python train.py --num_hidden_layers=9 --hidden_size=256 --num_attention_heads=4 --num_key_value_heads=2 --head_dim=64 --intermediate_size=1024 --vocab_size=538 --hidden_act="tanh_gelu" --norm="layernorm" --norm_place="pre" --norm_eps=1e-05 --positions="learned" --qk_norm=false --attn_scale=0.125 --bias="all" --tie_word_embeddings=true --parallel_block=false --init="trunc" --init_std_qkv=0.0441 --init_std_o=0.0104 --init_std_up=0.0441 --init_std_down=0.0052 --init_mimetic=0.5 --optimizer="soap_variant" --learning_rate=0.00298 --lr_mult_o=0.645 --beta1=0.95 --beta2=0.95 --lr_head=0.00546 --warmup_steps=200 --schedule="wsd" --decay_fraction=1.0 --decay_shape="linear" --final_lr_fraction=0.02 --batch_tokens=[32768, 65536, 131072, 262144] --max_seq_len=256 --doc_mask=true --train_tokens=254100000 --max_steps=2934 --dataset="wikipedia_en"
Each number is 50 + 15 x the weight over its row's rms, rounded and kept within 0 to 99. Layers, rows and columns count from 0. The size before them is the row's rms in percent of the matrix's.

# layer 2 attention query, 256x256, rms 0.129, rows 209-255, columns 128-191
073:43 54 42 58 52 57 48 51 44 37 53 59 54 41 40 63 53 47 61 48 51 47 34 45 53 63 33 85 61 69 54 51 70 62 42 73 22 41 38 41 58 43 56 47 70 57 49 78 50 61 27 21 36 44 48 37 44 63 51 68 35 59 57 49
074:30 64 41 59 34 92 39 43 25 39 27 53 39 55 59 64 65 44 53 39 53 33 39 35 45 54 63 39 12 68 59 56 78 53 62 67 57 49 56 62 22 67 49 38 48 55 44 36 34 78 48 63 57 54 43 59 60 54 71 36 62 52 52 51
077:71 42 51 55 51 23 70 51 71 45 45 26 24 60 67 28 70 53 20 38 39 47 48 81 31 33 43 49 56 31 78 54 53 45 49 62 66 38 36 45 64 49 64 43 65 23 33 59 66 44 60 38 63 27 37 57 50 62 60 84 74 28 53 71
069:42 53 70 63 54 52 51 39 38 31 35 42 50 54 75 55 51 69 64 48 53 27 53 59 63 50 51 52 73 64 81 40 61 51 38 29 45 31 49 76 40 38 85 55 38 51 07 52 63 48 35 59 73 67 62 61 53 57 68 34 45 58 67 49
068:60 35 76 66 57 40 58 55 48 67 53 50 60 62 43 56 54 38 55 68 63 99 55 70 54 54 53 27 48 61 64 63 53 67 53 53 45 80 44 28 55 44 57 51 22 54 38 42 49 48 21 67 46 57 23 73 70 52 41 48 64 75 34 24
072:59 35 65 64 23 52 51 39 62 60 55 65 29 45 43 24 49 87 46 36 43 53 68 67 58 63 45 35 92 29 49 85 28 65 71 45 45 69 57 41 44 64 25 61 46 47 67 74 35 52 42 32 42 45 78 34 50 48 49 81 56 68 57 70
077:88 72 54 47 67 51 54 37 47 55 52 49 74 61 76 42 84 48 60 59 52 49 49 22 33 15 90 35 40 53 52 49 42 58 44 66 52 64 50 43 51 59 57 29 60 74 17 47 45 72 51 22 44 46 61 71 38 45 63 38 49 33 47 72
067:52 68 68 49 51 35 31 61 25 29 56 38 24 38 36 41 42 33 46 57 67 26 41 36 56 62 44 40 37 48 43 37 60 67 24 25 57 75 66 46 52 67 72 44 56 70 54 17 47 65 62 67 65 34 65 53 52 43 45 44 36 46 59 19
069:46 65 38 52 63 18 67 55 25 50 66 71 46 36 36 76 40 46 46 24 76 42 44 81 65 79 45 31 38 45 74 56 26 59 59 36 47 51 33 38 94 36 48 36 62 49 57 63 59 65 44 44 52 55 34 36 40 60 15 86 27 37 64 35
072:63 70 63 61 47 53 30 62 51 59 38 75 65 74 34 33 37 56 52 59 34 36 27 69 33 51 52 41 66 54 87 44 73 53 56 49 50 52 58 41 44 36 40 66 37 40 69 55 37 59 59 43 71 29 56 59 78 35 63 61 45 72 53 49
071:43 41 41 52 47 73 72 36 52 54 62 49 59 58 30 39 32 55 23 84 60 42 27 73 62 28 41 65 62 46 64 38 56 49 62 44 39 45 56 60 41 37 34 49 62 70 45 47 32 57 70 24 40 40 37 35 48 38 36 51 53 51 31 60
069:62 39 70 66 24 61 51 46 48 55 28 11 23 29 40 65 65 32 36 29 57 43 39 30 26 51 68 45 46 50 44 46 40 60 63 36 69 33 51 41 25 67 54 65 64 10 45 61 67 86 71 57 61 67 46 47 50 51 66 36 45 08 34 28
072:61 41 27 33 83 92 49 52 65 08 53 33 42 54 56 54 24 41 74 57 47 35 35 48 24 43 66 49 27 29 43 60 52 61 54 53 36 43 73 57 47 51 34 48 59 37 43 57 45 62 75 65 62 50 66 51 41 64 80 35 57 42 32 63
072:53 48 58 48 83 48 53 60 57 28 43 74 54 44 48 31 59 41 63 57 38 37 33 62 51 67 43 40 62 59 62 63 54 64 44 65 09 57 45 68 57 40 57 41 72 40 27 19 60 35 58 43 41 57 69 53 53 48 43 74 34 57 57 50
073:51 61 25 48 42 71 37 74 44 59 68 30 18 43 52 44 45 27 26 47 57 83 56 45 47 54 35 51 52 66 42 23 43 52 61 84 38 49 63 37 77 62 53 66 31 39 34 20 22 40 60 47 41 46 63 57 50 55 75 51 39 74 66 43
074:54 55 32 41 47 54 76 55 44 87 44 32 70 34 46 48 61 33 16 46 51 35 48 70 14 48 41 50 12 54 45 44 34 62 29 49 49 52 48 47 65 39 65 45 66 36 35 62 30 39 52 48 57 47 77 52 72 53 61 59 72 48 43 43
068:37 75 38 59 32 48 63 34 67 39 16 46 45 59 42 43 34 45 48 57 59 27 46 42 09 30 50 72 60 43 36 28 59 51 58 62 40 36 60 60 53 56 59 61 88 56 60 62 48 61 40 73 66 45 40 40 24 35 48 47 22 53 76 60
072:22 70 57 53 70 61 73 29 60 55 49 56 63 58 73 45 37 68 22 39 53 70 46 29 74 60 42 50 55 50 47 28 53 39 32 29 29 44 62 57 44 30 48 31 42 19 47 50 50 47 51 31 84 56 50 35 56 39 52 32 50 56 73 40
080:53 30 48 42 39 57 58 69 35 78 49 62 55 60 48 60 62 42 66 70 79 57 64 66 20 59 58 44 51 61 23 53 54 67 43 51 37 33 15 36 47 38 33 29 42 48 28 51 54 46 26 59 42 39 29 60 45 55 48 58 64 74 44 53
071:44 38 45 53 41 52 35 49 38 73 45 56 66 58 60 45 47 67 47 65 65 42 44 68 34 44 44 46 57 74 75 59 60 44 58 39 54 41 35 42 55 32 62 48 58 65 55 62 53 44 36 43 35 44 47 55 44 45 42 53 84 40 37 60
081:49 40 58 60 75 66 38 50 50 23 49 51 76 59 54 37 36 79 57 38 75 25 61 33 57 60 44 62 52 37 54 75 53 29 68 68 27 67 51 55 77 59 54 43 15 08 43 30 60 23 43 53 53 54 62 79 23 61 95 56 78 61 35 41
067:58 47 47 45 19 68 42 64 53 20 41 47 71 47 36 58 28 19 42 50 38 42 31 33 56 25 57 63 38 50 82 63 75 47 42 46 63 42 66 51 62 52 55 45 47 35 67 14 35 44 46 51 52 42 55 40 49 63 33 30 34 22 52 38
070:33 44 41 19 38 28 47 61 34 74 69 22 33 48 75 36 64 20 48 50 73 51 56 50 30 65 74 44 54 55 80 40 42 73 30 45 47 56 70 39 48 30 63 50 72 63 23 33 59 44 46 63 51 74 49 51 34 76 35 44 42 50 83 49
073:59 33 61 52 35 63 50 61 47 46 36 49 44 67 43 48 47 59 53 68 51 49 45 99 60 35 25 37 45 28 54 22 46 15 36 33 28 60 51 05 61 72 42 43 27 54 47 39 36 37 35 49 49 45 72 37 71 50 48 61 27 86 72 47
065:36 64 81 43 65 40 39 36 52 36 57 26 54 79 56 61 61 40 54 25 29 42 54 48 61 48 57 53 49 40 65 42 20 58 59 48 73 48 29 57 15 36 70 22 25 73 71 44 35 61 52 68 45 46 30 65 42 51 38 47 33 38 42 35
068:28 36 65 44 69 30 40 38 56 52 40 68 57 67 65 41 74 69 40 41 53 53 49 33 48 64 37 74 31 63 27 61 58 33 35 81 42 27 54 55 59 47 50 37 49 42 54 61 32 25 46 45 59 40 68 50 40 63 46 64 48 47 86 70
071:93 75 46 36 47 45 71 44 51 46 43 47 43 56 50 49 55 55 66 44 60 57 62 34 64 78 59 42 34 25 45 82 64 51 48 61 59 82 52 25 81 30 30 49 40 56 38 64 58 47 58 49 42 60 63 64 49 36 45 49 31 71 35 42
086:44 45 72 65 55 47 58 59 58 39 49 48 87 51 46 42 57 68 68 56 31 43 15 51 58 31 49 50 36 55 55 41 75 59 61 66 56 56 59 46 37 48 52 58 52 64 62 62 40 44 46 51 61 53 41 69 23 47 78 24 38 44 59 42
079:29 49 58 61 50 31 32 40 76 49 56 37 41 81 67 42 55 74 44 45 58 16 62 82 61 71 49 43 56 39 23 67 23 51 52 68 35 47 22 56 73 29 56 43 63 43 32 43 57 33 60 56 45 60 43 58 49 66 37 38 44 53 30 49
078:77 57 40 39 53 21 47 37 60 43 60 44 34 68 34 60 55 49 50 37 66 71 50 60 62 54 48 80 65 50 50 49 58 56 35 10 42 70 45 47 55 73 40 76 43 37 73 44 54 84 46 26 31 30 40 49 51 55 30 74 45 58 58 62
077:73 26 49 44 47 55 56 53 41 40 38 39 76 73 64 72 47 46 62 39 52 06 77 48 46 48 46 68 46 51 57 47 48 38 46 39 45 38 46 28 54 67 54 28 73 41 32 48 57 53 39 44 56 44 41 48 66 57 66 49 43 72 50 39
074:42 53 45 73 32 41 66 67 19 55 43 55 58 45 63 65 46 41 47 60 78 52 79 39 31 70 39 65 47 48 41 58 60 55 53 99 50 70 41 63 48 56 65 49 66 49 39 75 55 25 74 61 46 79 25 33 66 56 44 48 65 68 62 53
083:53 71 34 49 51 58 49 42 59 55 44 43 51 26 55 67 59 22 35 60 41 33 29 38 32 29 44 57 56 29 52 71 48 19 48 61 68 32 58 38 44 75 48 41 53 89 60 53 31 66 67 41 60 25 41 43 52 51 45 53 43 37 30 79
076:52 36 39 46 31 60 41 33 50 38 51 57 59 65 44 30 57 42 26 69 53 56 24 50 53 36 53 55 62 51 45 23 71 38 61 50 59 51 33 43 38 54 44 45 41 70 60 25 50 12 43 73 44 30 62 80 48 33 47 49 85 45 55 53
076:82 42 62 60 54 72 49 50 33 16 53 65 61 48 60 44 51 41 48 62 36 45 36 40 66 59 51 57 23 55 57 71 61 59 41 73 18 55 63 35 44 89 55 48 52 44 40 72 59 41 40 74 41 50 20 50 47 61 61 37 82 56 47 43
073:62 54 52 47 63 50 59 70 68 53 26 15 43 58 48 74 41 27 46 58 73 69 52 43 52 48 35 52 43 49 58 53 79 45 39 70 64 59 47 35 42 56 70 30 37 14 58 34 66 59 54 59 58 65 69 40 37 07 46 34 59 38 39 55
081:51 46 53 65 68 57 49 42 40 31 57 65 29 80 55 61 64 57 30 56 28 31 69 44 57 48 32 64 57 50 59 54 37 48 43 53 21 51 40 47 65 31 73 60 24 62 71 44 60 39 39 31 55 34 49 34 63 99 56 44 58 64 49 31
073:41 32 66 43 42 83 46 67 72 72 34 26 27 65 85 51 63 76 42 84 54 44 54 28 52 31 63 49 67 58 42 53 51 10 36 68 59 42 32 71 42 27 34 48 66 30 51 38 45 24 64 60 42 49 43 57 58 57 46 43 57 30 15 52
073:40 13 25 54 62 64 86 49 35 44 37 45 35 59 61 68 24 58 41 60 43 48 47 52 49 29 46 37 39 50 38 31 64 62 56 50 45 32 65 57 71 47 76 64 82 69 53 24 41 52 33 57 39 48 74 63 30 30 45 34 43 24 77 46
077:47 52 44 46 57 66 52 54 38 81 30 48 54 31 44 38 43 25 29 76 15 56 28 59 47 55 60 24 64 48 53 37 36 47 46 41 59 55 78 56 52 65 30 60 64 34 51 55 39 53 71 55 38 16 41 37 21 60 50 24 54 59 63 31
071:35 50 47 54 56 48 51 48 38 73 61 46 30 69 28 47 53 36 33 76 55 36 72 39 47 67 59 28 56 29 43 60 51 54 40 36 35 63 47 54 62 61 54 59 56 57 53 45 37 63 41 39 49 25 36 49 46 49 47 56 84 31 68 49
078:32 28 35 57 43 31 53 53 53 34 35 53 61 55 70 13 43 50 59 52 48 67 68 42 60 51 67 14 60 57 48 73 39 54 73 89 72 42 56 55 52 67 71 66 36 58 70 46 52 39 48 61 26 31 42 31 69 42 33 41 65 31 55 55
073:66 42 60 53 46 60 35 74 18 36 63 39 62 55 74 74 49 51 50 60 49 22 34 14 61 46 51 71 45 88 54 49 47 32 31 41 44 44 52 42 47 57 43 70 76 56 53 39 57 63 69 25 42 50 42 58 67 55 56 36 25 47 34 69
076:45 57 53 76 54 49 51 60 58 51 55 68 51 54 57 62 69 50 47 46 35 68 47 74 75 58 07 71 54 52 46 39 50 80 45 40 55 46 79 57 37 82 53 40 80 43 55 73 64 55 43 50 51 35 52 50 41 31 35 43 33 59 75 53
072:36 66 35 48 38 67 61 49 39 65 86 14 52 43 57 29 43 50 50 72 42 82 37 65 69 40 68 76 43 30 62 71 43 59 68 50 59 50 47 51 50 29 29 42 54 23 46 44 23 67 53 43 54 49 49 18 57 86 66 53 62 66 10 24
077:55 39 57 44 49 64 45 48 34 50 43 72 53 33 65 45 41 45 58 80 56 67 68 34 56 50 43 41 53 41 52 57 41 47 33 75 44 55 35 73 44 64 45 50 29 66 67 61 43 47 72 38 56 43 66 68 46 74 75 72 80 52 59 39
075:47 59 85 42 73 32 56 52 65 33 36 42 61 50 29 53 34 38 53 48 62 23 58 52 32 46 75 37 39 38 62 58 51 72 73 58 50 56 75 33 80 78 64 55 45 55 57 38 22 74 51 68 69 50 82 55 54 45 57 47 44 21 55 40